Weights of a small GPT-style language model, trained from scratch on English Wikipedia.
Size: 12 layers, width 192, 6 heads of 32, MLP 384 SwiGLU, vocabulary 4096, 6.01M parameters.
Each number is 128 + 24 x the weight over its row's rms, rounded and kept within 0 to 255. Layers, rows and columns count from 0. Numbers have three digits each. The size before them is the row's rms in percent of the matrix's.

# layer 6 MLP up, 384x192, rms 0.118, rows 216-287, columns 64-127
098:114123145139129110122077104088158136121066114140113122128131064112164159129137140071118143099108156159149136156112130125088115096158148136117164167131153189150079132108110121124123150146136139
101:097138132109124140118172107116115103126140119107146127100140106134129148106145143142143155157132160177118140127130149149115151135171122144182124121068149106146144141128133080113157137143136122
102:103113141134139134137139109094135111156097128119159124116111120124156116137105160094122091114161119071166097137155162121157163082148137086146146180148122163161124110134130099133120124146113147
103:114114068098151157136119141113132174083149137073138118120084105152128140114147125128121082121096080151107112123137162092098117169111118177123140142132132165134127132156152148100143080119140112
100:091108149137121128114163139127139125133126130088161131112111127148137124156137149077136100088091104110159142137169133125160153132122074137134187123115121152125128063124112108123121091119133131
102:142098124115148096117125112155115119139113112131110136153135076142141126104118089118137125093127114143123116122144106108113107119137166115130130114137092137140121125134068158130167141098103140
097:121123124092113112119137120153113153105185154103157133118150107119158130105108098075113097160114148114100125111130154124183152153112141155135149135123144127090121091181098131124166108146167106
109:114142161095155154149138100103142162109096142120148105131123115131139126133153118141108152168111144137124106095099105111132064148124097157113122117124119193130107167121119162145152112134137151
104:140155135077126132102098172141124125148123172102107146118103074100174131150142104137126114110125124157074159130112092092121161136104119156093137121101122115118112131141112174111134108137132110
094:066153144136124156166167121142146182146120171102120140144140138124106125131137106117116101156128161140130136142129121175127130158137140132119157111145166127078151091122102078087139134146127127
092:146089127136147143124117126165120109126160160126132150118152116127145144098075160100103097074139108181171101134124122147147130124132149113101134165128109145085143177138154111152087113089126105
096:102134114087107092104147166084141115136087132132107134119129124149182101144098119083145142103107131117103113160114151101130181111113154151143117151140104133107130126143096126119101136113109117
104:123121125137158105155115142102149112126094104176111159130131132126115127120133099098162112135127152133134096140100110082171083151118096116153121088100153153141138099086125149158133129108105073
100:129114131120112147168142136105140119101117088150088157129089135129111119114104168113127139152118115127145151121141079127144128112105110154110146150119083127151159131124137093136121137084096121
112:136081166110128145133140177130094116143144128114133139143120126131132146087093131126132114107125116128088150127164134160156119097087139097142128112111132117122137092130124117023123151126132114
102:118126129120164120155110149175128120160150163112105100157119127124093124157132130133111129118125116146167163120126150118154079118157136080105138093100085103150104130084157151138152129145099210
099:115143104120096107132108078128162115128147161115165139124159153104112107102121135093188161101106135108126093152126097142131126106129174170180094148088150141098115115140143095126143102147150049
101:123120152118092160189190138159151141133163112130136140136105119135163132142119148130110119176159122122132075079119108121118129140127134169115150121125131112161110113132115142162117174070118122
100:146155142123138142150101152072108112165149083112115126171110115093115101150116160174141142137135171128159168112132128098147127133139152052108129146149131129131094145116119134151122101128147104
098:121135147104165087093124137096141112148133101136103081152099105126093113089131154151099157100163146124125136138127136120109116110163115095101115123103136133099125122143146105165100139123117144
100:131163108147109133114161142123155087151175098117107127114122167129160116180143085107204112095122159136131089157068149129135177179113090141115137110114135104170103095111182119119129145123128124
097:147131140085099139149128152141136137053138142107121141071142118099148148096132068148127141093100131074139114153150073148152148196102111117172145126114118149121093100148139098142124136134141109
102:142115176151159140169133124123136142097132182123138153088139098131127118116178139100156086124119156108117119103119120140114153143096124172140106106150113124120112135118129115182106161161160114
097:134122131156127089172124117141152136149178172138149124108081135146116115139133122132104142137131086133083146143122087134122117133107080107096129112105140168092100141134084083111145117092106153
099:121094133134099124131116151130140098103125124135122138136134120148118150091103104122130106173165132061129172164076107137119118131100165125118139112123121130116131117117152032138117112129123119
116:144155132117134146118140155064083143110117145147125139122113131146151145105157165130127105083125111167078132157135146102078138150084127144166066142112132092107148125111131089107147120124111150
101:111153147121129131125102127117135131108096122111130129132107134155134120109109158127124127132117140127128137098135135113130105109135141087142120130135112125127073108131160098131113102186182094
109:149168131128138114142140124129134105085114127118138143136088124114118143174119106141113119114136123147124142122128141112126171140167127157123095135099146117102139194139110124110137079100095150
114:159141091114146112094121118116134126129098120158144128125124097125165095120119164105137120082138155127107134126104105121125122127082143133163089114097129154091093164137117137132135138130139139
102:144168157093140104147102168112132137078130149135155096160131085113148091140124158132127134106138124135103135168137183093140128142145180117140095146135113190131114121137132128147098099117103106
096:144153133124169114147148122183153120158151144139143139083131147136153158136126151108162124139148125169096099123111139140108140104102103099146148150092134140134118125187117054139109177123127141
104:109134120155137129103103137125133133126140132150105167109129138092113137156152151107143145106104144122167151114152149148137162137133137103186116114162128106125173104130141116118147123146090098
090:096122077144179133145101116124087137083151159153108131108154126139150165114132152144124123106150129136127132151158139127126134165067134058150130097147131115144135096140107153141143112155121133
106:097129151166130134133108177137135119087118109138111081161106091121122131176136112146148134121109137108110119108143112109116125154096131088136059129108115137150123121121128111167140163142159157
102:135106065074151138162120142117127168070118167173127136094163116123124133134135126119109125127146157098129137127126127140107140166129135093134136111166101109115127127151127096120150174100123108
105:133124166155171109148104114123109161106099169125109122139166142133162142158114094143104123111132109123106108137155125095122129164102139101149172116123113145127126172051147129083116105122148118
123:106129176132148128145153148132132113132159162103104144115155101081200126166156120080115139131156126112137102193154141121177124155123128156152109126105151148127147113127104137070099097157146129
094:145117080121113143165133107113128097118144089145124099119111123109129120154121081151113131105114149167151119095105140149085142096119162118152122097131082115166124093165123121168115135122140129
105:084157135116093141169147143072139093141162153085113059106125157141118103117183054144109164143143118080065105095078146130127140116092118141105157109128090160145120128151133135135153127129130103
090:117165113130079133110103117141172099137136149109121134102166198103099067146166099151108154079130150118119141120129132117174136155134128123084124107134177144153147098144189157121143120108092095
093:128149142142109092098145108119132143132099125122134141132188082139164125177132137151120135135126098126145141115106137131135108100108147115094103129133097158137140154120144137152124171075205122
116:148121104138118143099129164102108127109151101129157175141142152128113090096156160094145127121096130090176145162125144148163117128109120105138159216152126119142118114127137108141134086129157146
095:086131131146120138130133116086177176122149155160117156098124145106146112124121116129116145104087137151163162159178138182094120171096155116145134120158126122121165132089108118097142120128148140
105:117150112082131092139114120099123081119129160127164119153109147116150102132131169160181163131119153158127098073139142099137152109086112070085172118116130153102113136101142112185113168146147125
099:127130126151149088153121116146086149099159137150133116099108134097104104126111097104152166156096132118116138137153127135171157108133088134143074110137124135167156154151117113155139148081107107
099:099097158105087156132164126097154122128157095113065148111155123103110060145126100096127140147090078111120144138118128164149144136176156122109131101149126172126150137131169164125120136138112127
101:147115132134140158110154124129091122135114095108133145141148135153140084102116116140114175114151093099124152124100051126130109124151104067136134155129105125161085159126145140139123158159102146
094:104180176120133141111161143101114087147134090142130132096118135086140120111163160128142095122144181114121113128132118162139109090119165104126172123143152169145114097145142100180065156118155144
098:146109115117152142167105114141146110106091126128120126132112110125106165083130085108109121136090156107119098123094154149128114107152130098147100102090149123164123126092116116115115066098156116
102:135112134096146115139109160111116083124089131155093128096112158131129129144130123155122145139126123142139187116129120125109088098168110159073145120133090084087163196093132151087135098174108113
106:112124106120096086092117121124131108147129121139129103164156169122134103129135170146137136129058118085159097119147185165167160080112156104158130160146139121160123124124119114156153125128162104
099:099093150103122096128116124166106096167121132153132134126113165115086128171146115174167170117114115111131115124108136154100148143092162113125117128120108146123093117158091147147183141142137137
099:115100107108126151110135099143137105210139130091115131097158143128084122143134136127130155095106161127147089126161061132147102102137080126125164112106113095136127115103128155201133133169155124
096:137152146138159121145114100078132109176128095110154161113101135076113151117161161075123170148148153101109069135121134144139169116121100130127148171142129128103110134146116143127160149160125143
107:120131118124109174138130143142097089077126119152137118118127133094176146118165129098122090116066149130126109123126108116115151116108156091090111107122145161109124137127130158114116146099119084
103:125160134153123110138138130149096152159124159116141115117113120109179152092116126110158149113123116122096143135111099167123126107109098135111154113133141130140103098114114104137118114153163133
094:106122128154109101151122123108150104126102122135118118130103140135181136125091145134125065085126194166143137137146079140177124136114112134119142135141122121145129146101125141074122136097168104
114:114113153121104151152112135182117165149181148143109084118104119107161125155118088121125083153134102147128122152133095145135170123120106138150094086130125130186163133107119142107125102127149151
092:132135141123141128062154125185099115153092110125148088090146104148164143121124127103153148147132117143128147139103141166113140112095118160121151159108159171156126156106147121147098136125111095
113:125127123111111153079176193122101118120160181126157130117146146127136108160175168161159131134145128081135130118129120147162123111132113109161144068114108103142110097125179152169068147136100116
096:138146117113103078127123107127126111134098118134176127139142143126148124160161145111095178093144112097171150141184136144109155130170120133128141145103129098170119148128129100171135153115157104
098:167126133128134130110117125099121119173124109097119147132151118116112150131111153155143105138111091141146115144142099140109131067145143109138145123159134122148144128138119194100153132085139111
095:134129120152143147065097094102132089153111096141152135174134183103118134158142141112125099142158131134171113061113109161140127098128111140106152153121107127147165148117155147129133137118137114
100:109111094153164104132130168135146111123130149124121105146112112144137072173131118096094129091131152148117123152126147179168152107121097138152130135142140141118120130145153098119129119136128145
097:126115138124159132094111130129140145134120155161164108163069121148146152143139147152185145095081120136127143124144129121159118108137145129173118162183113106100096090146074116142150090102116131
102:137144126149134127110146123109095148144127141113114094078151133101142148194157139109136114108129114163092093156111059117153146173102106090105159138140147106132133137116171176132114175144092152
103:107123140103127098060109161111107133132122141119142120125126135136133127117130116157103134121159141133140154118130121142133108143141109130096141136143134111153157168122146172068098129131125170
093:109133171095155117126152136115103162126147073149116131159096145136148154166078095109130114137161108144136144127099148175116120132101123095136130103100138104144151132128091140133160157116140130
108:119123132162121136136122119126134127104112149117131095088112167157111127135152151140132129142136128137094137114157160094114136102140184099109116126143126152086114154097167125152156131128153118
095:121142128089130129132127166115104125129105112090097127190098145166189085174145166142129115115135168069101141123079136096127128131102165111110136083151139124126127115124156080140143128144125100
090:115100168121131153109111170170133164127159135173181129142182148118117114128131197161131102085132133146092114170183118126130131144149110161098160175120151141113149127126098125138160089126115125
099:142119123112156151103115137113144155129114159174125114138164132127102133131130103127126149084110138056112132124092125198130170157163081091138171127104132138115096111130146133117100099157141075
# layer 6 MLP down (transposed), 384x192, rms 0.0812, rows 216-286, columns 64-127
097:091157122089137171116146161149133156145160108151145155109155143145155123106149123103123104170129123138152076161125149147110110129124134113126158109130099095085133150135104108160119099134119155
106:170075125096108189170097142141156124100137131136132117107114134141106080100096112163159156126118091142109079116117116143130153166101116147113111123114136153156139120150114132107159163138125091
104:140170169106106100134105138123148162090128142085107129143147138148096111127136139149146128097108094156142139159106110169135113114140164155129143154136118110111118123145128138144157149120143150
101:121134128096081162187095152151123163113111170112099151167121119149163169161107146081104145079137111147162154155131118128140144132120124140132117109127156138123143107117120142114106156116103169
099:141107075131116133140087116157096100150155148138115131093157185120107133121147123122145129129152146103145074118112147165161118138142138122119121128182106130171109132114133105126137153126106148
099:119141147122151158124080089133107111150072119139142173130136086112161160133149116138111116118138139109151155137166143138105118164116102115125083117120149144167150086139131100139122107163124110
098:118141141154139155149161102120118173123122085107130142126107159126100153135118153121154146144142124135151106122099145170120116144123135123159096105107113134108105158118137138126076113132078117
107:117163135092105088078100162131136159143123133127139078150156139122085118113136124143114117130130110106125163152135081122126163161167123088094166130159069100168115147124106158137164134120148095
106:124148130178124116149176121139124149139191070171136114117155114155102140139091087143097159123137122132130122133163132121108075123150166114102135131150136147130158099125113103139147096118112087
092:158098105173110115118106127123098130140183117151113109127158121097126117151154119132136147118082084114151148119144119162157134087138123126111096164133082161132126109114114129138150124116125125
094:151130139121186129107142072107109162111148114155077117149115177147114076112167146110136115155116153100084120116167132117117100113137144125141133122121119143137088135117123094117110094107118172
094:145121120117143156170108165158119164133117109122140143150138113118137112115113115159126154154187144124152116136140122133172074141160105137112134079153156122145134121142101126124151160141125127
106:096119160123120147122123173141139156099157111102120159104107151131130135134153141123107146141119155120125180106145112113085101164175134133141114126140140140142114123185139102127077155129109189
103:096162162120144130067100088109161107146113135150087139146151153148123107134099130171117082122113156127138140098121133119103164109078124108144145125109155093116108121104112135158126125145138148
102:086097144063140138100112127165119133161102123164147136125181123109092077142153135115111105106138145116124105156131145159165120155137164112113153084117120126121130114132098148108135101170096131
100:120131106098126098122100106121124134150141099113157070135147104156160123133096137161103136117142167098161084108127113131129137122107105127077161132139147138148122166139100125113118106157133116
101:094085129131108134128149148118120137137113110133148156115121101164129142137120133151099131189108121125087119110122162125096102120165110094117131116144130080148170134114108120097114123113085151
101:108157118123115112083112113135098132117177147141129104131139143151122160098126132158121132127118125132119141138145101178103096149160091111138133158097122139108162097136116091142150091152127139
095:136099165109139101145123112099147149126162141140139086126138134129121132111098174111131122142088137103128093118113139148088116141131134120137076147078144177146137114109125088069129153140123197
095:125109113125116130133157087155119123120113120108138104136143145118166147147123135133146083135119145140133136125148127144094133110087145168124139187155101126124133152121153135112126151128118117
102:133157134130128147089108151138143132101167125161084127103101120127110142153155114102091130152126096164095117108111105155114121160112131097117093103140121129119153122155112119152134112111160105
100:147101129093127115127087122138136090137144158099131107168154123123127115131140071154120147125165099159133112123126130129169134167096152105137118130128103109118083136100123158069140144142119109
096:139178098138164100099160165125169096121097105175142165136145103147114107158125118120137096143166108152088110151144134136129139133123095108093159166111148112128094155075176125102146152165118131
096:106170149084154106155108106132130145105152086139164121159121090141133143108118109149083088101152146097135132163160163117091102124138116134102126120102094100106137133133107124165104143142137108
100:100150119128183127145086123105111106092142110127109139140131118155089167155155145135103078132127168130153158110147111089126111138149129100163121141147092153140115133161114145134138117164071135
113:154174080168107141138093175095152123141130112137088118132094141150138125163126100143088119131109131083137190124114156134153146134152128116098134081131127131148169106158153105105116122140078147
104:139079101125123144087112138116179125162089134132093129109134126154144126132138111130124121092131114154111090134124103159101134124126086124124109165139118145119148151095145159125094155137125150
099:109131101150148133138105142181110096117110099144128096129167109136159173091133129113115097145119135143150120110155139083140113119123148185122105085117108079113115148112120138116125094111124173
099:130129120130092154176131115121120132152175128140149181140144163122147094128111168120148183166104130129100176089186161143133128099133120140095151062110116101152129136132113075116158117120128093
103:104144100148099117106086113099095119197140146125116165150145177115124133078148178156137137147152086112119141148121096098155145128134159144127129125115151142123139125135152119171142150120147161
096:140112152150122125118082125139145111095102133156093095094146117118103123167166068162105071128141149094143112148148137146092123115145107081123122135121144139139090140115116152117111121132102131
105:089147140123144145111140127105131158142128130115159110193123099145154105100153131107133126113142113154078140133146151115100157127120142141113093106103125147134098100109103083120139151157134151
097:155107137144122122142135154177129102164113142140178122189139147120104122132136134151126115148156155101122137138145141116126130167194107128087084153138094121099096138095132127166115148110138108
101:176124157111155147135132108134128129133127135114131108148096184120144109096131134141109142108082097104103139138116135113079134084113114142111111118140147094167140080117129136143094123115137098
106:128104124170086134132131139113188112152124127145112100113134125151121110112141142145155074104148110134138110126108128107147101112088116105110133092104143130093131107161125132173119096141075116
101:132127142175077129162154120116104107127168110140157127108135112109138162121155153140146134148159102134147130092134114144171145179144124128116124178177184117166119087170157154146140112138112132
126:138128100131175110174088131080140115114131110124140155135111102095093118147129119126114172100133152110116168123102176105141137162119172121128107129133163116082141127112121126127155101160122169
095:113121159129127113145145113187142153093166110132157161120099108135159130155179144150145121124152098107094121112120135182130131157114081102139140107136151131142146104133133113137122093111091110
111:138106131090108126132112102111170174144138078122141098110091142114162135137161115146104126145129141090148131141147166165153182127128144130132156148162147073110122139145140160156140111101099112
093:138109119152139140174170129113124129102165137135136133130118090126132163152100124115123116118124088172123156147128126111147163168103138102170150108138161114143117130131106082124151140114140167
092:131105100105122130175118114117126115133161155123153155128133177107146159128157103094147139103143129152135174115111114136151178157127140143136151125167149123116074135129113089124140119137123139
114:120117119090154131111141108165119097123118155172148118112115138133122142137135117165130183171122096129133146121119145099123153154125115143115152133160127116105127128153120120129126104168158137
094:119142151148139169121134142120117103123088116144118149118151132098150129127123129160086140114136127122129105091108118122118094099129137132134129094116155090123178140108114161137119132130102120
103:128105084163146171103137113121144112121106130099112116137098107126134100172166117082127157127097115080150136134150116180148166128146137143139135132157127115138141147079119160161135129134173168
101:140110122121135096114062116129158134166137128128074131123165131105124119115133136138157114153138115142139109131105114132143160128096134106094100160147145149158113084139140147123160094181117123
100:125105128172121121102148118160123111172143156114128083144093145148117146100104116174139152114130137123115110146167109111102123100146127142151142156140156118135097130135150090133179108100119147
104:150133141154108123143118119128122112111146132109127150144092126123139141133137151110131105145129118131159107140175114134140149105129140133136150118106074114094153094128088160151109084167127109
098:120128105137152075143076144170131109122148152110118100132159084132121171143134115124163126110159088122118127133112087106085165130158126123093107182132127128072091151097112110120112119101092141
096:116153104109126122155103093094134138154136172103133116179104119144175126125126153130152142084095122151148149101151099102139153157143135125113163104146152119099085147150150073154133163094101154
103:145141145142141147143095133134152148102105135049136161128171108129135093126142151149082133132172126171118128112080095156140168116100150101135089099155139174120104132149100099104154123101137111
102:110166141167131146148126125138104152181122169096126111139153164134153112083157156153156174152091120119123127112143122119167137119112183175122131110140123108128091147144137135108141131140147118
091:155142138164151114153116128129146151112103143122120133124153090131153122065093153107095099172155163196107122108159134124138121140129122161115075117128141137141147143166163137146125112084119093
099:175124105180107090075106124135146126124091163150105124156122119098188158154150117125138115145151150094114157133113157151154107165181143159104120163170106116152095169085145152133123137114145157
100:095106164147116160098132125139130099156135122132143149157133092143138158108106151151099121113108103116102128105089115178104106144116139141148089076133099124160108127134140088132136165101163098
112:100138157125127142095124108129126157144143129127152132141113135156127131131137170156143126124127113120128103135116129125129154152115096115136134102103096122201139163122096115104155139102114154
106:161127122116111111137154139107132158132112137131128129126142143138146091155148109115133105165142139138135118157134175117108113127130164091119122118087075100165100121125078191143133119108115122
095:132146100064147119132146136130141139111143144132186118132187133148130099095166176117148083143124135122120165104078120162125127119109150178110155143146156131139125145135159138109102117116125128
110:119137134106114128060141150150132132179144155155102119127126144155133115145115156134134103122163139106100148153149122159159113143108096132115113158122148132122134089129124106103145136079115113
092:112131115130107110119099122116114103121170158128092140154123141113119101149118076168109115114066150101140120134139140090132173102144123105118128076140143121123140118142104134134129115089096141
102:160129147156132168135135090087121099155112103163103127101134131115112131141157147139134109139110115119123154120144143095145167156078139175166124130078092095144159133167060123139085119100121116
098:127117141139135113112161100151098101142180137146140150166170126120144139070135132108135169168109112139106163119102153134140147121126109117113127125125088190132180108143117143114106120111137116
094:095127140155139112132131165128147048119149140144157158107111138155169144150110103128116147115103124096117151109143150101152100125101117162142149151150110129115164115162104078145107119175105105
099:141084152154142117165127114155115147123136095118137121112120093094118116141177069092126155121083145144107154179159170115159108127113143101106114146126127137117143075157110125129156124105120146
097:145097128137124136104102113124101160136109139136106148112165110063160095101150134136143139121099108116144097132156092105124119110112136127135137150159157130095100095145119087166109122107128139
093:147151146156153137150156141108146119148130161112126125086149145143177123184111138127072140139119152138106108137120107130141115134091180113130135078106179135147136116137114123135116190115110159
104:154123138071139192136122165114141109115115136130176141155084115126148088113141132150120102116132118140148087089090152114150135170122166103137117116116101143150113128073115136116138138155153145
100:151157100103145121129060142140114116118164163087103141118126151095136138090111085163104133098180129144135132095134144129067102111154164116106097153133149155109098149120167145125126151131120104
095:126145099113136130180110112184125119114149137104100142068163136136122140099150175135086146135100120169129143151146148109137135166135126170158098125121124116111127119161153127144114130122092155
106:096147144166119120082109105086157106119103151125116126136138124121125129159102140107144126123119090079118124130117095132112129079155076126132146117134146110142136110121122144104155111120181131
095:111115133116148120122141135109116133128078158152132123132120128116128154089085108147098129107116141126128113096120122108129155164144099110080128133125116104120099149106116149141120106122074108
089:138130104152122118161128096110160158118104125098141144126115140113147142132131101109151169133114177146178119124125138112116144124126151123171135107181146113139097141061155155126157128110119152
# layer 6 MLP gate, 384x192, rms 0.114, rows 217-287, columns 64-127
102:137122114157097135128128158084084116148151132117143122087127179140111135161148151109130097116131194146116108117099169081147143090126122167097104181170140102125123103110153105142112138116155150
103:139118140106127154132118099080149140157158134094113129102113134121121119100145162119082171112125160147142098107106152093151157124139145102117143137122082116139131123130189150124124139133085096
099:119097180129106146124129152099141106157126102182087117136122124145114136197109172120087158126168163099153161126104142138137136090096125092088117162144151097133119123094130136145121139127128144
096:070144110180117121131124073117119109101103113140125123148132105121125155154094137101129120114111145095115121110141158157141150144121089158136112152152111129118117123171167117150162119182153143
100:093120115162105191133184176117149113147187123150103139062101140173110124165154155136131127097113137082129143112107103149114179149101112131133109137123133135084127126122134143125079134167149136
099:131122139126132146123124067141118148112119099153135146141094088131147111107131144113135142090135095138103106108119087174073133138132118144103094152105096181077135137135177122117104170142102143
106:104089143127113136136143091090154147132090125116157137155151129131108123171125105115144135119165125163130083103091130104119126144117155135122130133127123139150151153133136179100129123140118138
104:116100178164094098137147144171121124156133102143097136112127152152101107135092139113124195139126126127157116134103163105147122093122155134130086162140129161165092150159140132123101142130143092
097:125159118161146157154162151137118146088135145127128120100097137160127175108117126129143125111134168125132107128133127123133177171147129092139105100115201107106116125140151118160098139138141118
097:110126089118154124133135157148162117158125130129135140058123119135114142115095137125103176073129143163142110135094118127155122182124129119110144146139110131103140138145165155141109133153165104
096:096127157144140151138125135156137114109116109114145165151124133131094138143117142134143121145139125123145086115144102111148129075141103119147106124122161106161130138112123167110154141137107114
105:109079133123086119117135126116158084177145143125113125098135124141130111123133168119126131067103154144148090108107078105123126140144177108092166126160129170126106127112150117151147121160138095
102:124126109120081132132135134154158110170146133141163110080117127158095130144142121107125161125150140101099141091131093066132136112165105122148101111163129153110155102165191137089111104156096096
113:097073145100108143140107134094124137154122088145100152094103120135110138143131153099104092079152160131142054129086093136157131134123160131124155134139100117130127087101103111136104104151130138
098:130095178127122112131126168100111104141107117199137103124150128127118131177124129137140160097125101120145092104164145156138107142123121145125106182135154113100136141094080127116105151141098162
101:073128117116146110133146112131120123143115144135117128130106106134130128149119151184062128169116172132085110101101142080153134153127097102099120113128169126149172131091154130119123155120094146
102:116108129099084134148141109109106123155152122104166128077088120145099110115166120132100157121120104162189103112114138114156113087152141133089148114146102126129120130112116136124108140118111106
095:127150119147116147149159107120130102168151133140098118149130121153119148115089180133099127126163149132147171123133115120163165146129138090127136137184110091131094161103130125136111138139172118
101:113132151152151203127152134079150146120120125135112144129125110161108117152123116158133127091112184146168108106167174115121134129090158150135111110107111116149157098085107160114127139183136096
102:121101137124124145126093129145189111129118148114120123118083087105108144142098128120084140148152133146109120080140144120116109136147161106104084112142078141084129170128130150126136147159151104
102:074135159154098141162132141113123097126129090136145140130071109130115151157132177123123088106072178131145118123152125140171074131121136124105108156136125134104107079075122147142095104142126091
097:112125107156104139153112116149136146144120116137091129161122162131158151149105132134118157100115137139140158092117101130145132164143116107106122164116125095152179140122184121122123099152141089
095:129108113150113143152181105114126118131161190125090124084103127166152174125134155128141084159105124147102112131096155103120133087139133122082100109117117152116072151185116145082137112122145110
101:102105145129124140113144146174158114095111153143132173075155123107141164116165102149111133119125111111094122158133106112106087134105109133124120099112130154084136146132142096152102156130079143
106:115144160110125186072128152126105112140108103139105139136134141124115125163131125163109165140112114130132140136114130140142118098088106112111164181096159135196128118133129151110144127131106133
102:080153119167148073160133120109132135114079102121116136142136090155155135108111111137110143156126079154157129156149139089130100099090142096108122109121138131152092171112103158148119141145147144
098:114159130129112124146153153106137085105129149137125151141135104109110170113118126140115116075094145109115129136120135134107143124105093136097098146127154119124089155151099174079146146117120128
104:083090152175120130158157123157103129140153164121086146100158143157083144142117112156120149159134132148139097133165157130157143146140142143098161137155113113125162088107141140089141127138127112
101:124106114146143163160149116111119096124102143121115209100157138159085111139096084139112121151113124124155160140100171116143086159174157103148143096158120153097142120102161167142139145100146103
100:141146150128119135135150105133133110134157155100158172121147148156128150106112121134152159137136125128057097089152130143093130127103138121124154138126128171098090136127142106143188140085157108
100:092134141150105098132150162124103104127098104116118097158119104159108092139122094155120111148145108156152133109113130089136143157128126114111102170103126137161114139120146155090110135143124140
098:127134136142109106158134138149125137113161165164105098139178108127127113119097097152086167118140139094129124100150136120140129128078105101156135102087118126115120105133145141148161183112136157
100:140120128134114119159158110142136139174127145162145119126097152109086107094126200126171121126130099151132111141095118151149172104125109113139179121108151124118107113115139134133152129113098111
105:142118187144134120145143153136121157108128093118118114135127121140128143118143124126163104139123122115125146142144107152163133157106136136122122112118136110116108126081108125064090152151139176
100:075155148172113080129113098139114107167123148183146121128102118141120144103140126133085153165104135131127120141131116116119139104141107108092117137121157135151162100140110154108123155119111131
109:126118150105108109136127142112145095090151166144113169106117070151091145153151107087132123118086176088082112152094142128133161121117149128119112112088140125092157080137097136073109119160134152
095:109150190152112104140111107109118089124158145103121150093146126143120132090154122095133153139117128081123140103163129140146119145102155124105103123142173141143130118113164139134166121144168139
104:114067168138148127103141108153146118159126119128088116118147124148116189150144160148109154111080120113147138158142123160145115113105135158128103172147118158134139143136123136133125123153119143
093:133130144097159107125090122106118150130120106132181077140138112135142139129100143156156129079140140119143120116158094127105131088124134130138135128115166116110170186099138156120112128149166130
097:095131111116162138176156104141118180088140182126119159106166102131174140112116137163111085101116140130116169137137133146133137142126098099131137110157139167070130154158086119087117128145115147
105:127117104139132166104130130154156136110111142180159150085136123127132130108167152087176177083099121123121135145109136139131142160124084127147119198102143132112144136126147090127130100164125180
098:115101153153088135129195073096148097141155160108150137103121143117146124102162096112105115147107101151099123134157111132133132107084110151149110098101128168099146111132158089098142099151135113
101:129108132132100125130107114126128101118163116122146151121143135102146118132144155155176196139115167175141063107154136114156172109122120082155116130084125117142133124114126125094156134153110085
100:120118137132133152138103120145139115091105121129108155119176101111136135141156135114105178077076138131147104161115112111126132101128119099136116108122137144129194133135122157154145133125090158
100:145143135135117152102145155117108063108160098154118084144118093151087125142146105109143080132133121122105151175132140145156134138089168142155133129133150176155144158175112143135146147134156127
105:150127170130150134142129127121120130121121093116105106133116133086144152155139119160110178108109137150147122122126164102117136172067125141074143126140112127143158112084128169102140156156137128
096:124164165114148110122087139121125085114131156141113192075145165148105133139129124119108118134088144115158162124118131124114145156153125087133135122119145155156109153092090177141147143147099142
096:119109137119110105161133134146162117134104144116169144123150163124091137127139117087112122084130130103172136116097157126139153123144136111095120106106128124143153106172167145125136091132149061
100:114137148155135183154132157144138114076138117157183130105121112152111162161116088145154148151139120064101133106140085099104104116099127139085153163151142163094112169148149106123113135147100147
104:122109127163092104142162105118123151130118194160146149133127154150147146109136132112127146140078148133126121151140104131129170115111170128164098135158167134128140120127059108129146151142131112
103:140138123149126150139159084105136140111134140093119141135144082170143126083133124108112087146112141126142126096138130107132131148129083144152133129150160159129166142134177141122100134107130095
099:112141159142162153102142121145148099186120140150129119106124140096050136140151155159142137112152144120158118133130143127149101110111114087141178065132095124122137100091171113145169170108149118
099:111128140114116097141144112120095141148173134157163111138122088138138135145113116109164134126099125120127107122137132103153171123113120084136119144132105130140091109141110141132093117105129107
105:104095132103112115155134129087127145139154095128174143127135133169165122139102092184099144091066158130090089138116130144159122132134109126109115142104148170122128116117073141107116122119149111
104:109135142171104140116152116080153134141124112181103125159118106160130156135101115133126164151104122105117086122137104152116101103094153141123104135134077156083107121185134125125114105127143108
095:094126150132131119172115122084106152134130125161137117128141136159128147133106101127133123141085115158147148131123131111134111172121152116117098161132141170152113151128134086147151114150138144
103:105107150149095125090172132117128138128146140135118122148142098155102110140122120146142149124086143089155135121136131096163117164132147142129150125121117106127094088146150163139133178115097109
095:087130158132098135128147086122122109120106108116140111111099100155087125106130152114124149130161100131116126091133098142093109136081095158122139165096115130117115140108102114141107102145144107
099:119129110152115106153120072119123110119128148144127137120162134165124135133092135111155132119107143155143131131162101152166115184131147123124147122151108116112137168121160136121131123121106100
099:123124138141163121095147132160168122137176138127101114081121145133146136148081134135140171179143152153116151086117140116131142097104140128150148117138094133101152142106088139134104121109081145
093:076108130129117133130117117131161074132123163180104114154092097162120160144132109113088174112133189117136159105131125092167081140112132141111122121065135141100130137142114110135106112139135119
100:117116156156128190118155115079189075112128095133118180141152179110144138107107136093135154119089132150127106088123113143158127128129162177123084115172125165152158137090133098134167183097175108
098:122074114114130145118162125113125115153144129092131151110120110183129117135144117114098146083125155140098102150120148160159176107095125140141151139154098127114107112100097110092148084122111078
099:113134124148121119156163140100135129111104154097091101124112079132116155113131098134066131143134155141074149137098159143103176125141139132071059134090165146133130101148130124073137118104129118
101:114119104149152114204108153135145152110143122150149134140100144165108089130092120155114138117111109108144148115114161101139147120093123143180071128119108128127121118137098128119131123150121111
097:092138155157133123095142164115123107130151132124150161124132140129145106080136103144139122152083139155163100134138119159132114107149160126169158105088109112141130111123133115082103145152126152
099:115142148168136132110141109136140114125112106176144145156126148144105118084120105132072126155162106094109151164135160118150107061148134151112131142101172161160170122133156116115140154112140146
106:122115117146094084135159086126100125163100113147145102125128093144133145150105116181112121133111104132099127167105154097125161148138105157116145120080151150166176100129142144113115117119170116
097:151123122129120160099109114129144110100159099113121187088150158133130178117102116122113162097169103134157160109151124141090148161123118124164113149106122148140160133134141169119101156145114117
095:126099168133141119142137152155141084184173104150163096039136149133119129138125149133151135113155117116140056126113146122134160131161127146095170172063101124094115113137119111146125142149129072
101:140158115109138107115162147128160168106107076128128190114122091161124110111142109124142155124126148133129131098137117110150152112154137151137100172114146185096171155151136095113110107125097107